{"n_head": 4, "n_kv_head": 4, "vocab_size": 2048, "norm_place": "pre", "tie_embeddings": true, "init": "trunc", "init_std_qkv": 0.0385, "optimizer": "ademamix", "weight_decay": 0.5, "final_lr_fraction": 0.0, "batch_tokens": 32768, "dataset": "wikipedia_en"}
Each number is 128 + 32 x the weight over its row's rms, rounded and kept within 0 to 255. Layers, rows and columns count from 0. Numbers have three digits each. The size before them is the row's rms in percent of the matrix's.

# layer 5 attention output (transposed), 256x256, rms 0.0458, rows 77-127, columns 64-95
110:063111086171154115190193160157143176141116160188059095084144166148137111118077170139100100112153
095:145107199152122097125128138188189152157171121124139157174128139163120059128053120137162176109115
097:154112127096150088096132137088134122109104093126090111122127145121096087135131141166162158160176
101:136157133110131090095119128169123147171120116114137119105157152128112084151115139151176103194156
098:137150123113158136108131122149144119177096161163063120098136130179107086147120117126123119103181
103:083112103123169137116100124086088158061099144106178121100111100146074087155181083158115085146147
108:112163139164116194128104069137078143169154170138099124184105112147133159142130130122118108159100
101:123159132116073096206120187120082153086176153140132131142121149140135126129101140155106100163167
108:093119103135072146103095093100146141103174113132097162090134141105122100146103179120184087142125
106:118137128224175090162137143133114104160117150190089120161122109186094123112094138056175133051092
103:146125083149096131131136142138082122167199089095139183105106160103075129173080133124147103149126
103:128093138205118129117131143159126194059078160084093142185108117161104185107104144110103120131113
098:199123161145054146140090090167094101140128154113144148139127092223113171141079152158158139115093
101:116146138066126098102090098116229130114182106143149115095134070084124183122158133188046122121137
103:109072133123113177182055122050151159140131177130083108138116105113175177099131146121128119116145
096:182125122180197151111161150176170121152160114123137106146125129106147116150100107134174156126092
101:091137153153188143089133170172117095099088172096162059192162153127122165128063144092147136153135
104:121090129179113127137116144097088201105132175179167103125147213121145134188111144129111187104137
097:050133166123142168103175157121180069155147144113149118127069164172164089142151077121101108099190
099:175079142139212162113132130143170132031109098110163131091105044159133127120128140111120103143160
099:132155118138117166061120190110084147133130075092097108141174142144100093142178125161124172132072
103:129180151160109130091142109131110123120094140156137078121120165123136169120092163054128199080110
107:148145108165226173143096121163157143101151138132071111140071133124156143101181111111101136102114
103:125128147215149156113111148158088145127102125125087141095129140127134163164120109100137148089108
119:093108186127165155153134087183112058148171173133129155054176117147094121133147100122145108139074
095:191105074151133119106166156127140181123102087182177110120116111110104140153131096095177111113099
102:126134113079115152056111103088084144193151162195071142112136167115139163131127096158121132175147
104:150160151111120090131143094151098159138103102194078183085105107142102112189126135177152109126139
109:095190134193090108148174135111069129142167130125128165147091134167139136105087123133146180079131
107:111134132122129143160107106141046139115122147120165118141156192102151131083116194145104112139165
098:189095109133101109165194122138167125212131089111124167100101133109091091103092160166115156140169
098:159080098080103140092151093140042111131081108113131127109116098145148151156151108106143110124170
100:149140129111113122129195148097154185139093114092177122135125204113142113091127143091125118150209
105:090146098154093111180137167132099181174165174149084121153134129099116146138128105124137047144160
112:126093185108092166141115129080138125115093113101117112149158083118181169085123119107111081102154
098:149128116118154107161065141160122145142201144126165139151126073135101150168132118159174117202136
103:131154140150141147214149101137092172152157192105064138071138111162147115125107158156165101140088
103:177085094083126164077065124111131140121105099102141099115106111152133081149104157024153141153100
096:151069101106084110120111103114185121171122172089094173115125103092097128132162053107086113152152
105:161123089088174118123152083100119138162078143085157141138130127136162104122159087167126087178102
109:146106180103082159098138104079122176167126129154104132174099162098159116120124118169089124154131
100:132089125132166163151164128182131093051082138140084163101159189114140087131090148049133107122131
104:067125110113126063094123122092131168112171115112095130160123121107162196156169101069089101134119
104:170117119133185109145147116150138051134117106094185142161082189164127091077095146143130131138148
106:079178099140132075114148151083122185086182115191091159112127100143054115159157122209087099170131
099:129124141190111119113103145139076158123153179127146119089169130084138099142156178099075104155145
109:176097120109176077143140166078144213180151083161128106055113135107169093109123110079132127162174
099:104105123128125134183127137119137167098123115158121144143134129146128117125149115168080067110123
098:114186167101123081210127162066081118154169136136088101143117173139097080152135135216145117146151
112:054119115149190107109158118157099081170100191134084113175084166159107142123126164110089122120190
104:139144120128078189088130097104109078142100114130147122205115139166150203129144092126134146145119
# layer 5 attention value, 256x256, rms 0.043, rows 78-127, columns 64-95
097:155134107147160098129165098070119107133146161112103145122096098092102102170120117132128168154122
096:120156122158124110116081091140134089170177126156203128140074099130149099119166119124084113112167
104:126105109122123099147106114144133110073129170146077154139176181161147143098043114163113141105151
101:171146134156123071162182116103108152160129169193119132143082123102120144168091191171151160119071
102:081119119124202175138159116137106141159110182104114140098138170155072110115187154155144090180142
107:131084181135131086147183136160119129120112124101126115118206118096135169144160125074139116178114
101:103050110130158179118099101060135148117114168123183171063129113176182086129165138105145096134135
101:148138128105146119147115146138135114096135134108089120119130160094180197139192067138059165074123
105:066119170144105150128171098181136122118136222098122101123181133085105067149108149106125135130106
101:140114151153145079117103134152099161106095159105119113122155133144065119126075063160134184102098
103:149152167154149138144149157074134131081129140128075105113163161119153183145196157095136103169082
096:118130162067145106158142131192161118155096107096106172139175154081104176160158119099113114160101
099:111083111180166122076104085081113141131097164095173086120189144190117092084098109155125118098166
102:111043078130193112121132119135130106134110085168213118077155143110100169131164157081138161080107
101:157132145109121110152159139104122094135119153083136122141088178053081101183120087129117142145144
101:074164129128145139148110118126107094151147142119166163124108207082141112128122186135130127108147
105:096072128164174088133060051149140096144139156119135131100071114115138073130116127107119113102179
101:144140078115144229098145103204100090103147167157159095118098061139104152100114138146086143128137
098:140129091136081161114142138158088130130129104145069149142137133110137172138121145089141109160128
094:162187115184101118108160143185140102141103114156078096149142128111074106110096122123174171144122
100:190154188126120159116153090132129108167161118127073115125095141086156086110157129154168130169134
108:153088124154102153139174101162110121137127137133249086101122074039112083111151131178133118140180
101:087191153161119139135168106127146140137079130094103120123118161134157194077129136134139153123101
112:145158113110108103173072127112119147065120172067123113145193196141094141119134171090123144117087
096:133108173077094145099151087164142132103136114085103113137171133183142122156097099109141122178150
107:169125094170113093095149089149165119142130062163226131121049061069131135105105123129173149081108
104:112124141143034136161085108124134120090140113127054135116143060194121123119112123146078155129106
108:060068135204134120107107148084109130130130159143144118112115096111065126185094163110154139120152
104:086118188162082148158086131112131085124102183109125114120164125184124109086120089158132110102210
094:140087125161086096096126114129111130161142099119091121113131105191134135120085098141110190162120
100:172116116088117105116062153054148140117125057108123162102177133205103093152147156137111131146108
098:062088169096108138102112132179135122180161134237177110144130123137123088127106093091160105086176
102:111062163132143156176096149115141196030150153117141145073136124133127160112162075125110131145163
104:105109156083127179082144065155131099143103083122160146117120109125090144122148071102098098138151
106:143151106177139117155089104121079123123150084103135134128102110170185150158134161135091129066154
102:167125140080137126141168151130121084132089140117173182156104041075079089147130157103137182116117
100:100097150065089126105134088106107142127106076156148180174156095051079138137110101159168177106138
095:190148160173179133147152086062145160142110095185094149123133163146148130168118117151207142119111
109:152136096051156125145125205121130085107145152110154142116123149152160127193163127119192124167100
108:114098104143139112128111054155126127174112160163167140074106115131138102145129085102152119127165
105:069128142105036088142153146100115098127128148161223178102106126146147095111130063125111178116134
102:109120098210141112101113144103143160084163148137153143098124132136163122102128098129137130083140
102:107083158147104146135139164149086135098183136092166124179110148137162154158126099092133105104169
103:112128078111125127120134162118132155078099161135099095086112102152100095048156106138152133167178
101:117136141136121162162127065127112099095103077170110133113134187212122103115101167149150107063155
104:173068098158052109136104032107152087117154099177212108150050074148171055183125132149106136030118
097:114105123089160160140132133112147180080153119145160148082075103172125136065164155122112157134084
095:161161134173123135140117111153097111094182174185122087126083089180153057108155131080146084117113
110:152147140104128121089151114146130167153135168091144095113069135167097126103146129147131114138166
101:080192168091172125071182224157145154139114062073109158090165121065115134107114129102170084181174
# layer 5 attention query, 256x256, rms 0.0594, rows 128-173, columns 64-95
089:102147160109129114146142106110125117175092140081104139134107129094200179125129201118049160142143
096:167068115123170127111136163218173134155038165107125113156171131160069106146118065126147110141094
094:157157117110107086138109128062176139172149109166129144104160113084173157136157198136144075109144
092:096121194148160132096118116172114133186150111105080144202175171156165124073137123146061101095157
092:086117082134117115146133094141146088133101136140084133121077121163142095072167049121115099170084
101:054143132082087152127112104123098099118174127133152202109120122136095182131117079129089140144070
096:136066187128193092127084129154147131136111069094188108147139151179169150129125114143159141145143
102:134089127126167114137120135150130163102107149136153154118154085141130070145112064118118141055124
100:125079125130181099053104153080142113098192159142136189090183175113095089164100161135120118076161
099:115069108094093142186097125097095137109140124168177118101122156093153117111159162081114119129131
092:090114113066097121133141084061121069157132131183205125053171111114152148183134196112092128143127
091:141114149211093138140132071161127206142141130096128105144169114090134143142142143157171121138091
097:197156212067170129163131127128141081074164141090140167118122156107181116152132119132133183159105
087:111096093162131137094075150103117113142180182115147117071131128109161134107150145116170140087107
095:126123157124159181128093188135142144136106089097114080167104081112103120105152148151134115140148
095:118150128139173131097142172085196088120134096104122097139161151158104127100167087135130089131121
102:138130136142112149166111060136099116166098141163052152149134148157134162154119135101115166168079
079:150148154135167139125149154126178085119105175151125125092122091069136129155154071164105122128141
091:123160128158171173128179090223143138177116148188060081164160138108105123117082157151099148121132
093:151111157140205130132115124216137092119105135113099147146202112119106094067144027148109175080136
094:114132152123153169127101182059125111165141086113124131067119146125119119121151199129036111129196
098:056136142070152065135120136164121128115106135188179149067110135146136100161110182136110109146140
086:165079152127176082102120111027184144120196109136123083159098128152147120069110114145154108135077
099:097111142133106131086097139192134179096106133144136153141159157162158103132112077129146098126138
092:151141129150080114140156098135092113115114134143087146114099116112156124128124156131200135111088
087:132122149132137106153119112166154110155132106102177182056165096133111061097122203147125157069138
098:161115173151138116128097185168208146114127171177078160090132135140107077133145155188107112130138
098:102140109127146143076157090165124151183122110100092072158153104153118134077151100154134151119143
101:147177150100156163118126161125115093150102171080166176109186165117121142207175141069094146162065
086:155141093070111145168169088072160121166097153109169085146120179152125101136185114146105140189093
092:155129122095130128080158121116089198136132106210155139191117113115136169151107178103106137091177
096:093113138053147097086189131146172098113121174185139177157125134113118063131106180209101088148158
092:117122094067143087127126181131165031136179136136163115113102134149133117138150153123171106134088
090:152126175124191135084123190123114145136113139202146126133108201119106097162121123081128137113106
097:148149147122127079126115121050166056184119112113209114161161167075116096147185111108051090166073
090:136134124135124096136090187151133126133119133138098195116158122149139148169100091120149106088108
089:146159192142197104124153117100190080179135092121154101087104112105142109164152126129120173088144
097:151136149193161090159082161184122122131132134136105139181140154134139135141111103165192136149104
088:162117131113142213194124161153086164099149149134154154180126134140146096087067086066145148085133
097:116113168200122049148048076154166168072101134162133076131145107151145156123165145181133128170108
093:063110112101144131151136126099085097056098090105162182127165142127090091099150117143075105159119
098:084144111139155121152139115093129067114098094122157161063142120068138077143130087159122123102093
089:144131151112186146149116176098222033145057141055117135093120115084130059133161131105075137110073
086:107148042142127132079172112199152149135065072112116121137118112139115099136081064094165126159133
095:080125139104099124116164120127111145131104140122143130082096121119111110137139182112080174175150
102:121126121132173120116089140138136061178130128087174123051149146107162151083152194143165088106095
# layer 5 attention key, 256x256, rms 0.0565, rows 128-172, columns 64-95
095:081080169112158132161104106084138161180121074139154152147123090142153139116145134124131085124161
102:127137139156094115150143115142101152145092095175073089147138127104171126131137133140167078152102
085:079133089142124189102164106032124127137118146127095076102137162116148140105139139112120184126123
089:162130087084176061146125133163089191155151059138090178149127126127136191118161127135132105123181
094:105132164110142181137138110127150085126129125095139084096146143118130103105166099106127107100168
104:146098138086126154084117182135140129154158134088155148127126113135104138098123086104083157181092
099:087131139127155140109129129138153079089113134094165133154099170121176135169180118124124147121100
101:105105143137159129077104139142140063096159086114164188077148105168085099115100133125105137138185
104:103101104108193081097148122117184182210153116155102188152167151102108109132159145117215053112143
095:096165117116105156153118138090125113075105156181190089154104132123116105090115130126136125178091
086:078176092161116161100135095102127145125112171124099113109147162142141143142152148165174187179077
090:127107127122100144104102145105162132143086118159084118167153140134148102035114108124116145169124
098:132107131116148127134162152156158114129159134091209100121167140137146086150107116131139226094145
086:170137148135126084134092126132138143167139097115143156150106094095136098091175175075135074117142
098:173125138135070095177085131121084141137140135126155091151102071101140146178138132128192112102069
097:112122144143161171110151120098112127132047132130088071138115161075140093151134130141216144130108
105:076136104135094104091112174114078109183135160229139132073142171127202176108204123153176151153119
077:114079112173097179109157105149112102119091134112120107093109179112151054166125117091100145158129
096:132070160175123095161187097169065123178120118124078142173086126121100135172123141092151088090174
090:166157131116182035142132076148102102133132074128098189131154121186175127124120108102160122122132
102:095095086060171054141132090107150166167170099133171166150205146091089137142108102136107086135090
098:077130162106131158109119077137159158114112087133092143114109086135172140124151134134120097121098
093:095176129092111119163191187150178114142130146053101096136142213083133099150157153141129155132149
088:118066120122110094125087162182099124138105119130126159146109129140158166134155149128148044152145
082:113175142202116213127098099031110106136087152162147081115151145127163158112176175086163125135129
088:122144148149170158122142092099114162134167128143140129096116108164074082154118147098161181100156
101:132107170136187134097102101104114141108121145104141125113120104122153124128119082113177109127064
104:125179111100116097123098118140060144108117166150073175110082127156109167093099115150164167137176
093:206110118126128077098155109148202095158131075115149145128167131208143141114101163133133139100137
090:049094120148090201178147135120184075114118122117077058169121139144137151124096151126142152162128
095:079158146115084193132091105119121134122129150140118180147103120106157183075140130129144159154117
098:152141108121087197123152094145130142097090167154064170154140141173138194132100145121171081148096
090:139152140143130185142199132109134115132095159165123153082121216117133092120087107119112153115126
093:153128144122176116093175185128130129126210078109070122129129130040160131125150145111127048090121
097:105131161164113115138200086090138081104139138086113108153191200170123096114103127111142185138113
095:196030097113090133120123117127132172181102129115169077116146071104107125145159172167121131145088
085:132127148162186161049150074083131096131146186091091079084138128105136080162137147111120191107097
089:139114134082154104132130146190190127120121070130135151135141140103190136122154098075125106118117
087:126105111121149120178125170175108071103135087140136175131179160139134122155110125072184078108129
097:159108156146141036154114123158170134108058077143155092153081085104115101146195150162131075134092
095:166073102055102086172121145175129108136101121177095172187165095176121189108101113176099115166145
102:093127095076155134114157148139149142145132109100159164141169102169111111093076119112066166117148
091:108098103114135153103159137116112124184114138117163084133164146105140098124123076133222110137096
089:108144118108106150128148059099120102102103173082099162073101174184129116153112128125145196057142
094:127115072099116168112095138089128150123132165168102120142106134162070173141068136127143095161127